Part of a small language model's weights.
Size: 22 layers, width 128, vocabulary 8192, 7.52M parameters.
Architecture: rotary positions, untied embeddings.
Training: a variant of Muon for these matrices, 290M tokens, 4432 steps.
Each number is 128 + 24 x the weight over its row's rms, rounded and kept within 0 to 255. Layers, rows and columns count from 0. The size above them is the row's rms in percent of the matrix's.

# layer 2 MLP gate, 512x128, rms 0.0706, rows 242-276, columns 0-63
size [108 102 105 105  87  93 100 116 118  93 106 106  87 124 117 111  83  99  99 102  95 110 104 102  93  81 103  98 111 104 101 126 106  83 103]
[[113  92 100  98 154 117 124 153  95 129 103 142 112 148 187 155 120 174 144 139 101 125 153 150 106 152 117 164 159 110 112 131 129  95 129 131 127  83 159 131 152 100 128 103 114 142 154 159  84 140 153 143 184 117 133  98 110 109  96 162 109 135 140 112]
 [121 150 111 127 121  85 100  86 101 156 115 119 158 198 126  85 119 132 106  94 107 111 188 149 120 119 118 141 141 124 126 103  93 150 112 139 124 115 114 132 133 143 100 108 120 126 153  61 135 160 104 138 149 108 126 106  92 119  83 118 165 147 124 130]
 [128 157  98 120 150 141 169 171 135 133 142 117 114 165 134 115 196 121 133 158 133 150 126 144 148 147 138 207 136  91  86 168 120 160  95 185 167 128  97 135 158 173 145 120 144 105 127  94 120 176 152 149 132 153 122 129 136 125 139 165 124 100 118 117]
 [119 140 116 138 115  74 145 131 153 151 179 143 140  90 152  78 155 134 108 137 155 127 144 100 146 159 127 157 110 101 162 116 143 113 126 118 132 149 145 130 150 120 140 159 154 121 164 102 126  98 134 118 104 156 141 153 124 128 147 118 144 120 120 109]
 [130  82 142 145 168 105 138 131 124 124 124 151 147 117 137 104  99 160 144 112 133 127 111 146 117 157 107  84 117 123 143  90 173  81 156 112 161 152 129 140 150 131 120 147 107 109 101 156 176 131 124 158 139 145  96 104 114 170 106 112 146 142 125  99]
 [161 142 114 151 151 163 131 119 145 148 115 135 145  68 137 127 132  83 124 115 134 107  95  99 167 145  58 128 114 127 123 106  83 162  99 129 121 142 109 157  90 145  89 146 126 110 118  95 119 126 120 140  62 160 147 116 101 154 115 128 103 162 105 106]
 [124 115 137  98 140 174 150  76 145 119 137 111 110 105 112 145  88 113 117 132 109 125 138 137 140 105 110 133 102 107 154 165 129 132 164 165 115 118 167 124 133 159 131 146  89 137 136 130 134 100 135  93 145 132 103 104 143 122 102 123 121 148  70 128]
 [137  99 137  84 159  71 127 137 149  68 152 137 108 142 155 113  79 126 118 109 130 142 122 103 175 170 115 145 115 127  89 122  95 138 124 142 133 100 106 132 123 165 110 124 168 109 160 138 106 135 116 158 153  73 144 127 184 120 126 157 160 141 130 137]
 [120 167 124 156 136 101 120 144 110 134 128 115 163 129 110 150 122  93  81 119 112 123 158  93 124 144 152 117 111 147 154  89 124 171 152 149 115  59 146 138 112 101 110 168 117 149 166  93 137 115 128 132 101 154 157 116 124 137 146 154  98 169 115  94]
 [118  94 145 139 128 135  81  94 111  97 104 133 109 133 125 163  87 148 134 117 134 131  99 164 125 121 145 148 138 132 138 120 136 107 159 162 129 135 146 129 113  73 116 113 119 167 134  91 123 137 160 143 136 146 121 170 122 126 141 105 112  80 110 108]
 [127 120 137 136 108  98 156 148 158  82 144 128 116 117 136 139 131 142 126 111 190  93  78 116 105 142 134 152 131 141 108 130 112 108 136  99 162  86 118 115 117 118 156 140 137 123 128 156  98 126  81 135 174 133 118 147 138  93 154 162 116 169 141 176]
 [182 145 110 109  92 131 109 156 125  73 113 156 142 135 124 107 108  98 130 171 143  90 111  89 114  84 140 175 100 151 105 157  99 106 115 152 119 136 114 132  93 125 132 122 133 156 116 156 127 120 120 126 130  80 142 150 129 149  92 125 144 124 149 112]
 [145 111 118 120 135 149 135  97 166 145 132 120 151 111 114 148 135 137 115 190 168 109 144 136 124 142 129 109 147 130 146 135 139 156 151 194 108 130 151 124 115 158 131  94 131 131 145 141  99 145  81 113 126 155 151 145 144 129 127 154 152 129 113 122]
 [107 147 123 135 113 104 114 141 109  96  95 130 114 150 169  95 117  77  98 149 145 128 171 139 149 142 124 110 131 110 150 155 132 127 125  80 121 132 127 119 137 113 140 151 159 124 112 148 170 151  62 138 114 137  92 155 112  93 140 129 156 113 159 125]
 [130 148 139  95 117 145 153 136 170 133  84 119 135 101 127 144 161 148  83  99  72 124 147  91 162 164 143 146 137 121  99 142 141 160 108 106 133  93 123 112 119  97 117 147 123 104 110  67 102 153 131 118 159 159 120  96 124 109 115 124 144 144 134 160]
 [147 135 109 123  97  75 147 166 119  66 130 127 135  81 137 130 103 160  98 173 151 100 111 116 118 125  90 145 114 149 154 139 136 135 128 165 124 138 111 132 100 136 122 139 107 148 109 108 181 132 101 125  91 124 148 131 116 115 158 148 151  97 164 131]
 [136 127 112 100 104 149 159  76 113 125 146  79 124 104 166 133 138 109 141 172 134 161 164 135 117 170 107 131 155 127  96 116 113 148 110  94 145 151  93 119 131 158 122  63 147 120 124 175 135 158 127 148 109 134 142  72 122  70 136 108 127 104 114  83]
 [152 125 142 135 150 171 130 131 129 163  99 118 153  96 135 138 121 108  93  69  99 153 127 111 145  71  99  99 112 138 124 106 138  82 110 145 102 148 120 111  94 128 152 147 132 108 130 150 145 199 135 128 131 173 133 135  75 122 133 148  82  89 130 146]
 [107 142 108 136 156 114 162 110 147 155 160 129 107  90 142 146 130 154 129  75 151 101 112 117 154 127 104 112 102 141 149 104 134 145 144 131 140 137 168 127  65 156 121 139 154 102 106 102 104  79 115 125 112 125 129 153 146 139 138 139 128 192 118 118]
 [145 127 126 110  83 124 165 134 107 114 120 135 152 142 125  98 143 126 114 100  79 154 130  91 119 133 127 196 103 136 143 149 138 159 121  99 147 101 163 143 105 195 132 128 162 117 168 101 113  99 124 100 121 151 158 119 129 120 136 162 106 132  99 168]
 [127 101 117 122 153 126 110 111 144 142  97 105 151 144 129 127 143 120  68 138  70 150 111 128 121 168 140 116 169  74 127 133 128 166 152 119 138 142 131 161 153 143  97 139 124 124 124  90 168  91 157 154 153 128 144  76 137 137  55 113 171 144 132 141]
 [117 134 120 114 144 140 117  94  80 129 142  97 121 135 167 120 132 105 110 128 115 119 127  42 131 139 133 120 137 153  96 130 131 126 100 155 122 133 141 128 149 130 130 149 174 163 162 124 181  87 105 153 102 155 161  65 153 138 109  98 145 121 130 103]
 [114  98 135 117 147 138 123 156 103 108 101 111 152 153 158 177  98 155  82 154 151 112  97 144 129 135 157 122 137 127  87 112 148 139 146 124 120 123 127 129 156  93 146 144 117 176 134 125 173  90 120  95 161  94 124 129 115 127  95 112 142 132 147  89]
 [146 136 144 127 105 118 141 108 135 142  85 128 114  87  90 116 120 113 134 146 130 143 192 143 141 132 132 106 120 138 120 121  79 127 102 191 109 159 108 146 104 143 118 129 128 111 167 141  89 159 142 147 142 123 113 102 105 112 139  75 106 125 136 157]
 [113  94 137 108 122 100 120 130 130 113 167 165 109 139 151 153 101 154 153 132 147 127 120 141 135 130  83 131 113 148 114 101 123 121 143  96 174 124 150 175 130 132 115 148 114 133  99 113 104 107 120 102 131 139 127 105 128  93 104 135 151  66 124 127]
 [161  83  71 165 107 108 140 110 131 113 135 145 144 141 141 157 132 125  99 134 103 115 169 116 123 112 140 110 125 100 155 144 131 152 139 121 167 139 123 113 165 149 130 176  99 158 116 134 140 158 147  86 142 148 126 156 130 106 121 142 149 135 116 160]
 [100 118 126 124 151  95  97 103 105 108 167 124 137 115 107 137 129 135 113 148 121 126 142 102 114 123 157 102 114  96 144 140 159 133 140 136 155 153 120 105 134 116 146 119 122 121 159 125 124 114 118  97 112 133 146 184 130 132 118 142 154 110 112 118]
 [126 115 144 133 170 131  95 107  97 108 132 167 169 112  82 136 136 104  86 121 135 151 143 142 149  86 126 101 124 102 152 137  96 118 141 158 123 112 121 122 124  92 141 159  98  99 146 165 132 147 159 159 135 102 120 148 119  99 100 146 148 163 124 154]
 [125 136 155 149 122 135 130  99 157 113 136 108 121 110 112 113 130 112 104 170  94 133 118 101 173 108 114 126 133  91  91  96 131 120 130 152 136 122 123 178 189 119  98 120 153  96 148 175 147 132 115 122 102 127 132 124 136 119 122 127 189 139 127 123]
 [120  89 102 120 165 103 127 102  98 148 142 124 107  99 131 109 128 147 125 152 153 145 137 135 161 123 124 129  68  94  88 149 138 122 170 113 113 167 132 101 136 152 122 156 133 134 174 159 141  92 120 141  98 145  99 140 129 125 108 163 153 103 120 101]
 [ 76  87  76  93 110 151  65 139 128 117  98  98 100 134 102 137 131  93 113 110 108 104 135 150  95 119 156 137 114 115 138 145 114 112 154 161 149 137 136  79 123  86 122 129 125 132 117 126 117 140 133 124 125 110 159 144 117 134 134 102 134 107 107 115]
 [139 151 100  81 106 117 128 155 116 121 109 132 110 121 143 148 125 152 122 104 128 142  84 102 153 126 158 130 134 124 146 103  80 169 112 102  89 136 114 114 111 155  89 121 155 146 109  80 101  75 125 151 110 114 149 123 133 119  70 122 142 117 120 102]
 [185 130 119 162 157 138 157 107 152 112 123 107 104 117 132 123  89  94  97  82 154 117 149 112 104 117 117  91 144  90 122 128 127 119 127 151 137 127 153 128 103 142 147 151 122 110 136 164 167 130 127 114 127 112 131 144 124  60 139 146 122 158 137 126]
 [126 137 150 124 136  92 125 108 109  99 115 126 110 156 140 119 108 152 112 139 168 146 129 111 115 151 148 151 163  90 111 109 132 137 122 151 173 113 125 120 124 108 148  96 105 160 123 152 140 121  60 176 110 123  88  82 111  84 153 138 107 127 116  94]
 [135  74 177 103 118 110 170 138 180 111 159 131 174 122 123 131 119 148 103  90 163 120 114 154 116 165 140 131 114 148 168 161 167 118 138 111 135 114  86 116 150 120 139 134 139 152 130 151 145 126  72  98 168 154 130 145 123 133  99 164 130 155 127 145]]
# layer 2 MLP up, 512x128, rms 0.0691, rows 242-276, columns 0-63
size [114  99 105 112  90  86  98 115 115 100  99 104  85 118 120 109  78  93  98 109 109 104 106 102  88  77 101 102 107 102 102 119 107  85 105]
[[130 116 106 152 114 160  92 117 181 151 165 121  81 116  60 150 198 108 114  83 142 108 102 126 113 131 137 112  93 149 128 170 132 135 131 133 141 161 124 106 119 125 123 162 135 122 144 104 172 112 126 103  92 111 138 160 127 133 186 112 148  96 137 151]
 [129  94 137 140 106 102 115 101 146 133 122 131 133 135 107  92 103 144 145 160 150 166 139 139 126 109 114 129 125 106 106  99 121 123  91 113 104 166 152 197 100 143  97 133 139 185 102 123 183  89  66  97  97 157 135 121 154 140 129  97 143 113 120  97]
 [139 126 112 162 155 146 146 156 115 166 141 132  99 156 130  98 154 125 154  89 128 109 127 157 155 165  77 171 133 100  94 132 122 102 115 151 151 128 128 138 144 140 110 108 141 127 119 130 188 158 122 136 110 145 105 136 159 126 163 144  89 119 115 125]
 [137 110 131 109 118 100  88  96 158 182 109 132 123 112 158 141 146 120 117 120 145 138 159 105 186 174 117 152 149 150 168 130 123 109 126 143 110 149 118 135 123 152 150 119 198 113 116 113 144 157 137 134 129 154 142 171 123 109 120 127 140 125  91 142]
 [146 153 146 118 108 131 149 157 105 134 129 165 142 130 100 152 135  99 206 133 102  92 121  90 110 115 163 141 129 130 128 160 112 144 114 143 106 152 131 107  94 159 104 105 154 128 127 123  97 121 113 135 133 108 120 154 160  71 103 168 118 130 154 154]
 [143 153 148  91 118 145 132  93 115 134 120  99 113 201 112 131  98 177 139 124 123 141 141 114  72 174 137 129 136 113 140 148 123 127 172 103 132 124 150 138 138 115 134 121 153 143 131 144 137 112 150 114  95 122 110 136 162 129 103 185 143 118 127 116]
 [134 143 126 169 112  91  94 153 111 154 148 129 137 135 128 104 170 166 152 131 147 125 127 116 107 171 113 115 144 129  73 108 153 104 112  74 143 143  83 129 170  84 135 116 141 139 109  91  98 147  80 149 118 156 144 126 156 117 125 118 117 124 181 152]
 [143 123 103 145 136 171 161  99 105 167  91 124 124 120 110 114 145 132 147 149 124 142 123 146 140  91 111 103 139 106 127 117 117 146 163 134 100 170 161 156 124 101 148 120 151 136 121 144 149 109 137 107 118 134 140  77 131 178 108 116 109 159 150 129]
 [203 100 154 122  81 117 111 107 121 138 118 149 125 183 118 129 128 148 101  82 138 137 151 146 138 111 133 114 161 122 142 145 119 175 117 112 129 156 103 119  95 120 140 107 127  98 103 128 134 141 110 133 119 145 123 127 157 174 123 113 182 123 152 158]
 [125 108 178 148 137 147 109 108  67  82  88 160 112 116 110 152  77 133 128 130 135 134 114 145 137  89 160 148 150 106 134 117 125 104 150 157 154 145 129 123 128  83 122 156 119 139 142 122 164 165 127 125 140 122 137 177 124 103 144 143 141 117 120 110]
 [172 128 105 155 119  99 117 141 145 118 138 134 153 156 128 131 114 150 111 130 151 125  89 133  99 109 122 102 118 126  77  91 134 149 125 118 144 146 104 123 126 126 152 148 107 105 136  99 117 138 147 138 110 142  77 153 162 177 107 136 140 163 132 175]
 [170 110 104 133 150 142 120 131 118  94 135 132 106 107 168 145 158 154 105 168  95 132 111  98 128 129 172 103 165 171 105 122 146 100 143 136 141 103  91 109 138 148 163 145 140  77 130 123 108 124  96 115 145 109 112 109 149 135 111 143 166 155 112 137]
 [124 130 144 101 122 125 125 131 205 125 112 119 123 136 177 125 104 133 109 166 121 115  83 151 147 115 186 123 143 116 104 135 145 186 129 151 144  87 135 122 155 100 161 110 103 137 117  98 130 104 102 121 158 122 127 178 132 132 115 147 158 178 129 137]
 [150 118 169 170 147 112 140 158 136  96 147 134 144 110 132 161 111 171 139 146 138 121 134 125 127  92 140 144 149 143 104  87 136  93 111 118 141 140 123 112 132 108 120 142 128  98 108 156 108 149 122 185 123 137  98 164 126 106 129 116 115 148 143 149]
 [119 154 181 145 132 113 127 131  78  74  98 116 154 158 133 104 105 114  99 122 153 111 117 142 131 115 146 115 192 123 112 127 182 133  96 109 164 117 159 134 117 100 163 128 142 135 136 120 105  95 114 119 185 112 157  81 136 113  66 147 130 114 135 108]
 [151 131 128 145  90 107 122 163 120 106  82  78 116 162 116 116  68 122  98 148  75 135 139 153 101 148 134 128 136 121  96 116 142 123  83 144 160 121 101 127 115 115 105 147 129 119 142  99 102 152 157 179 118 118  95 149 106 107 129 169 121 150  95  96]
 [127 116 136 115  73 113 150 120 126 123 145 175 104 119 133 150 113 184 146 141 119 114 133 115 101 152 147 129 115 176  98 145 139 146 121 115 136  85 138 112 139 137 139 110 145  97 135 150 140 155 197 161 142 132  93 165 110 104 124 123 135 158 132 151]
 [151 148 134 139 155 117 138 153 153  82 155 171 166 143  97 135 167 120 121 128  96 115 131 124 138 140 123 132 130 166 113 115 125 134 151 151 116 117 181 185  84  73 134 144 130  79 134 119 112 128 124 156 115 143 127 122 162 103 136 107 130 125 129 128]
 [149 101 120 116 133 127 144 163 171 124 129 195 138  94 124 159 148 119 132 126 142 122 154 116  74 120 139 106 122 188 141 143 140  81 146 105 121 105  81 112 142  91 106 123 131 140 151 120 106 159 158 141 112 139 137  97 140 153 122 166  99 143 116 152]
 [112 107 132 160 123 149 122 158 137 128  94 110 126 121 121  93 136  90 115 152 123 150 103 106 177 119 130 102 127  87  86 101 120 118 121 160 160 120 129 142 128 118 110 145  83 158 123 110  91  97 114 135  99 101 119 117 154 128 117 131 156 164 136  99]
 [133 125 131 105 133 164 167 130 136 141 132  96  89 136 127 129 115 137 122  94 129 165 112 124  93 123 132 158  87 132 105 128  77 124 128 131 113 146 129 122  99 122 151 141 118 108 118 112 172 101  90 107  84 179 112 111 176 122 147 145  94 138 140 110]
 [ 99 128 133 120 136 112 107  95 100 122 138 117 144 124 135 134 123  91 123 114  86 131 112  64 122 121 114 101 130 155  78 139 133 141 121 171 129 151 154 140 140 122 120 165 163 134 167 140 140  93 125 147 123 171 137  58 138 116 117  83 123 125 117 110]
 [ 85 135 121 132 165 127  86  78  91 108 115 104 140 155 126 123  87 146 126 142 138 119  86 130 106 117 128 141 128 130  85 135 138 161 158 109  97 133 115 142 108 121 121 139 134 179 140 123 110 142 122 174 110 132 109 130 112 138 128  99 119 110 120 102]
 [124  93 107 116 152 113  98 131 102 144 159 106  86 210 123 129 122 138 158 106 159 113 130  98 110 155 145 122 123 128  98 133 135 121 146 107 137 120 139 122 115 109 123 163 143 148 110 125 142 112 123  95 100  98 126 153 137 109  94 126 157 115 144  87]
 [141 146 149 102  96 169 123  90 111 146 135 150 127 147 115  98  78 131 110 127 122 145 104  83  53 156 108 178 125 138 145 133 124 182  80  89 101 134 119 124 109 110  91 126 133 155 135 154 147 146 136 132 119 108 156 116 104  86 116 127 118  85 185 127]
 [125 152 115 163 177 144 160 100 111  99 115 112 127 104 122 100 130 129 150 108 157 172 136 135 112 159 106 168  84 175 106 159  94 112  89 136 147 172 110 119  96 150 149 135 148 150 141 123 125 132  89 135 111 130 117 142 118  86 107 113 113  84 155 104]
 [152 157 123 135 117 151 153 154 162 155 104 137 118 139 161 119 122 128 135 117 148 133 123 167 148 132  95 138 146 156 122 111  85 139 132 135  97 111 149 160 112 142 103 142 136 142  81 146 117 146 117 157 132 120 107  77 114 130 148 108 112 149 154 155]
 [122 151 152 138 147 130 143 109 139 108 136 188 143  95 121 152 109  91  90 141 128 130  87 167 124 106 120 131 130 158 167  91 127 136 174 176 137 128 140 111 139  91 115 155 116 142 154 142 103 200 133 145 147 160 132 134 132 104 143 113 135 165 132  96]
 [145 150 132 100 119 125 104 127 109 133 113 123 150 163 140 155 122 112 152 107 171 138 122 106 128 163 132 149 109 158 165 126 114 142 149 136  99 133 123 120  91 121 124 151  95 194 135 115 104 136 152 137 152  93 157 114 123 135 109 108  72  84 109 100]
 [126 119 108 142 141 155 118 142 145 157  84 112 117 139 115 177 133 133 151 119 155  41  69 153 105 143 162 126 109 141 154 123 119 140 105 109 100  86 143 111 107 147 114 124  65 135 134 112 124 121 176 114 158 113 115 140 117  89  92  88 123 100 135 145]
 [119 101 106 124  89 166 115  68 164 142 133  93 136 100  95 136 150 106 161 162 130 115 140 136 116 152 118 117 139 102 120 146 137 114 124 156 153 111 122 106 117 129 149 132 162 139 106 161 140 148 129 144 175 126 143 133 127 151 163 132 123 123 129 115]
 [ 87 149 145 152 136 117 126  98 147 136 155 142 148 122 125 129 139 108 136 162 143 141 177 156 140 148 116 121 118 136  94 147 175 128 145 165 164 126 144 176 178 108 157 156 126 120 147 154 184 176 161 156 123 145 113 124  99 173 179 137 122 134 151 146]
 [122  85 118 118  75 162 108 116 173 132  78 116 153 137 136 169 158 157 163 130 110 121 126 123 102  85 132 161 125 151 136 132 139  90 130  96 131 155  94 138 119 105  95 129 101 136  79 163  82 110 111 144 134 131 142  78 173 159 122  86  96  98 124 137]
 [160 104 159 152 127  71 168 148 142  98 100 129  86 107 161 101  85 139 151 183 111 151 113 136 100 199 117 131 130 122 121 100 187 100 108 149 174 132 128 155 115 113 123 124 126 139 145  96 119 101  90 132 138 135 134 123 104 164 113 113 143 111 107 126]
 [151 198 107 139 140 155 124 126 119 143 135 132 111 128 110 146 169  71 152 159 111 100 163  90 163 102 146 123 145 131 123  73 116 142  70 122 110 133 154 122 146 181 135 135 108 101 126 108 131 111 181 105 107 144 140 130 128 153 186 116  88 102 150 123]]
# layer 2 MLP down (transposed), 512x128, rms 0.0457, rows 242-276, columns 0-63
size [109  97  99 110  91  90 101 116 115  88 105 110  86 113 123 121  82  97 100 100 108 111 104 101  88  79  97  98 108  99  97 114 108  82 105]
[[147 109 116 120 146 115 126 144 107 129 118 150  73 122 115 127 138 134 105 124 152 127 134 137 187 142 116 117  82 125 150 153  84 131 109 110 131 148 117 108 135 120 109 156 135 143 154  54 148 108 150 107 125 134 116 128 162 120 131 104  92 156 129 111]
 [111 116  85 100 150 165 167 162 135 125 115 111  97  67 110 118 113 106 106 133 168 150 157 112 146 144 121  97 145 109 138 179 108 113 132 169 116  97 133 113  98 126 142 132 124 156 120 101 169 101 135  88  88 121 132  97 126 164 147 155  88 126 145 149]
 [116  97 108 137 136 107 134 129 132 168 116 177  71 117 129 128 110 125 147 124 150 126 135 165 165 152  60  97 141  97 107 105 159 120 151  82  85 155 119 108 168  78  99 106 106 129 107 154 171 124 132  84 109 106 112 162 166 152 135 120 132 154 107 118]
 [130 135 126 142 103 166 116 157  83 126 132 128 115 131  82 142 111 167 110 159 119  97 144 167 117 103 134 123  79 112  93 135 141 162 140 133 121  98 114 136  93 136 142 147  84 130 160 135  93 125 126 141 102 133 148 102 123 160 156 120 134 178 159  97]
 [161 142 121 135 123 129 113 156  94  83 109 122  87 160 112 116 129 100 123 158 128 117 110 132 110 117 141 128 125 129 146 102  74 168 115 151 108 167 137 122 133 143 114 125 118 152 128 169 120 150 118 111 141 142  99 165 125  79 112 116 145 138 161 161]
 [138 207 137 120 123 171 107 113 138 122 109 116 131 110 125 140 136 115 117 102 129 131 131  85 111 145 116 114 140 110 163 146 159 114 141 145 141 184 154 129 115 134 111 117 114 164 131 134 136 155 108 166 117  96  85 132 130 122 130 231 118 168 135 137]
 [145 136 117 153 127 125 200  90 143 123 109 100 112 112 163  97 102 108 139 142  66 127 148 124 125 105 115 143 103 172 193 160 150 132 132 103 149 111 145 139 157 104 125 155 113 174 165  98 135 127 120 111 107 106  62 141 120 100 136 148 145 142 129 140]
 [101 124 135 192  74 138 135 123 105 122 134 140 139  88 122 138 132 129 112 115 164 125 144 147  73 151 129 144 113 152 153 181 160 141 166 113 145 110 114 134 161 114 145 123  96 161 122 105 154 145 154 133  80 143  61 124  86  88 124 149 107 140 114 105]
 [ 91 175  37 130 159 125 142 180 121 128 147 139 148 109 151 129 137 132 142 132  89 121  87 113  97 126 128  94 128 162 148 105 167 113 113 163 126  82 126 126 134 111 105 156 133 133 126  95 144 134 153 131 151 130 145  93 113 109 136 155 131 145 130 137]
 [150 112 165 171 125 118 116 112 114 133 175 149 132 104 120 130 114 139 179 145 136 119 116  85 141 108 156 140 141 104 132 102 123 103 147 163 136 146  97 143 105 112 112 113 144 141 148 156 168 138 124 111 174 143 144 166 137 121 168 153 156 130 124 139]
 [150 137 108 109 113  96  94 149 123  98 114 153  96 116 127 140 162 124 132 107 131 121  97 138 132 156 122 148 111 136 117 126 106 170 122 138 132 178 146 136  77 115 117 132 176 134 116 120 157 118 100 168 206 145 132 140  85 124 142 134 121 130 121 132]
 [155 119 107 107  93 125 109 155 121 106 125 144 127 105  96 137  95 134 150 105 126  78 133 135 128 109 110 150 115 153 125 100  72 152 154 137 143 175 109  94 118 125 144 151 134 145 150 147 134 160 131  99  82 145 123 113 120  99 130 174 148 140 167 139]
 [141 108 103 126 122 161  87  91 120 166 121 142 137 128  99 126 127 134 142 127 150 113  84  95 113  97 167 124 119 146 121  97 154 136  93 137 145 125 132 141 103 195 127 114 127 133 139  97 115 115 117  97 141 133 114 118 142  98 119 184 170 170 103 126]
 [109 111 136 130 132 151  98 124 138 106 143 137 137 137 139 152  96 110  73 126 118 107 213 135 132 146 169 123 120 101 159 139 110 108 154 100 107 162 163 126 135 133 131 126 127 107 185 101 148 144 107 126 102 127  85 111 135  97 103 139 142 117 162 126]
 [132 119 119  93 129 130 118 122 125 136 112 142 151 126 178 133  81 110 160 137 156 130 115 138  66  91 135 116 110 190 144  95 128 127 110 135 128 122 122 153 126 141 156 123 138 137  72 195 137 116 150 150 102 115 119 178 116 122 114 160 114 128 130 117]
 [163 165 143 107  83  76 119 133 144  67 134 122 166 117 160 121  99 140 100 147 145  91 114 113 119 128  90 144  93 140 155 157 120 139 131 152 143 114 105 132 151 105 110 153 126 135 113 111 155 148 138 160  76 144 113 135 143 107 139 157 127 110 168  98]
 [124 125 119 112 115 143 181 109 113 149 150 109 169 119 140 120 117 126 141 143 124 184 148 135 147 120 111 142 168  99 127 132 172  90 132  90 123 122 114  72 149 151 151  95 113 118 168 186 106 148 138 128  77 147 113 114 125 124 144 109 140 115 134 140]
 [ 97  55 103 135 122 163 147 150 187 153 150 134  90 112 156 170 118 194 107 200 119 104 138 141 106 152 120 146 130  88 140 145  83 148 134 105 128 122 100 129 130 140 128 160  99 112 112 160 135 142 141 128 106 148 143 142 124 106 160 100 147 101 121 105]
 [148 143 114 150 147 144 115 145 112 132 119  89 118 103 156 150 125 202 124 111 103 120  64 149 112  98 123 120 118 143 100 167 128 136  94 149 165 152 122 117 102 136 120 122 105 143 138  79 119 160 131 126 115 135 137 147 160 130 182 116 137 139 124 105]
 [132 150 100 125 143  66 124 116 147 108 126 142 132 177 100 103 136 110 134 114  98 159 120 140 144 105 151 160 107 113 173 139 106 169 130 106 116 105 137 116 157 152 153 146 142  83 143 136 131 128 167 122 146 171 145 154  80  96 115 193 142 106  95 112]
 [147 160 136  95 162 139 122 131 137 130 113  92 137 103 127 139 120 139  84  86 133 145 136 133 128 148 139  98 110 114 121 112  94 127 152 179 153 140 145 134 106 142 167 121 126 120 124 121 171 120 141 127 119 155 128 125 160 127  97 163  92 154 131 126]
 [107 120 131 157 122 120 137 150 145 146  83 154 131 120 135 117 143 128 101 142 128 166 115 206 144 137 139 157  97  75 167  99  84 138 131  93  95 106 140 124  96  90 145 112 121 133 102 149  88 128 160 125 135 133 157 156 101  82 167 124 127 105 158 108]
 [ 91  99 110 168 128 113 137 113 109 133 111 107  97 132 141 120 151 115 131  98 141 126 136 137 143 135  93 161  93 103 153 120 147 157 122  97 105 114 140 132 139 141 128 157 129 131 159 104 114 144 121 142 142 134 141 156 146 116 129 174 127  72 106 103]
 [114 125 140  96  98 162  95 139 113 138 124 120  96 170 181 140 115 164 110 117 153 123 130 124 112 160 148 115 118 151 131 154 128 142 149 124 101 124 158 118 110 111 193 110  88 134 117  72 126 145 129 121 118 138 111 130 160 108 131 150 125 147 126 133]
 [126 134 108 126 155 156 103 142 130  93  84 122 111  95 100 118 126  77 107 118 156 130 110 150 114 148 202 164 121 121 151 174 166 125 123 151  91 149 125  97 152 144  97 144 147 121 144 118 157 121 118 145 157 137 141 144 133 135 133  79 104 132 134 117]
 [135  99  89 142 130 164 132 122 132 134 135 132 156 110  86  94 138  95  94 163 115 152 158 187 106 126 125 133  86 128 113 157 141 114 113 136 141 149  93 119 173 103 141 122 103 152 162 178 131 147 129 112 127 102  98 184 168  80 111 167 145 135 121 126]
 [110 121 132 107 115 115 168 116  96 132 120 168 112 139 138 119 146 193 139 149 170 117 114 111 144 156 139  81 144 138 141 127 117 148 106 128 161 118 162  85 138 148  78 129 111 133  82 145 109 121 102  97 156 113 132 147 135 102 122 190 127 123 139 115]
 [ 86 149 122 123 117 130 128 129 164 109 124 120 143  58 150 190 137 108 125 148 110 120 104 158 119 124 127 161 131 140 101 102 124 157 149 135 130 101 126  89 127 132 114 165 144 125 122 124  84 145 138 138 135 187 151 141 182 153 132  96 112 152 129  95]
 [116 114 147 117 127 125 127 113 101 134  98 142 136  89 193 166 103 130  81 103 130 120 148 140  62 153 141 108 127  70  81 134 100  86 120 144 126 122 146 128 120 132 154 103  88 166 172 108 118 150 114 159 145 191 153 146 147 131 111 134 127 151 146 133]
 [139  87  71 108 118 115  98 130  83 162 103  93 136 141 143 164  84  80 103 129 185 129 104 127 132 140 163 124 124 150 108 132  84 126 128 117 125 126 130 114 147 150 121 154 110 155 149 118 139 119 103 142 110 149 127 115 165 130 163 119 120  97 166 143]
 [146 153 148 185 125 101 134  60 125 129 124 111 159  93 107 101 135  99 154 140 132 134 122  99 146 120 133 109 183  95 137  99 134 141 143 131 103 118 131 140 110 160 132 100 192 126 102 126 126 134 117 130 145 136 126 126 128 165 156 121 116 132 137 106]
 [143 157 153 108 124 161 113 134 135 131 102 143 127 103 168 113 100 122 158 136 147  98 138 100  96 150 121  99 151 140 120 149 171 116  76 166 173 153 104 199 138 118 139 102 122 182 121 124 103 151 110 106 143 127 115 139 110  97 150 156 125 135 136 167]
 [160 149  93 100 130 128 143 123 107 113 143 116 126 128 137 120 108 105 129 117 172 136 156 124 125 137 120  99 113  65 169 119  70 138 129 127  85 175 159  98 117 130 139 165 152 160 169 112 131 112 133 124 141 126 122  95 122  78 145 130  99 183 137 140]
 [131 136  94  95 182 123 169 129 151 122 131 143 157 144 175 127  90 153 138  74 106 135 118 130 128 120 134 137 162 169 101 120  93 140  97 129 119 151 164 152 126 132 128 105 129 105 117  86 122 172 102 191 110 155 144 159 135 175 125 162  91 156 130 129]
 [110 154 119 144 132 157 118 114 123 106 130 144  85 143 129 121 116 160 105 144 114 100 134 123 139 103 136 125 146 102 105  65 107 160 130 145 124 128 130 129 125 156 137 143 115  86 134 114 119 160 167 154  83 110 158 144 159  97 147  96 126 132  98 166]]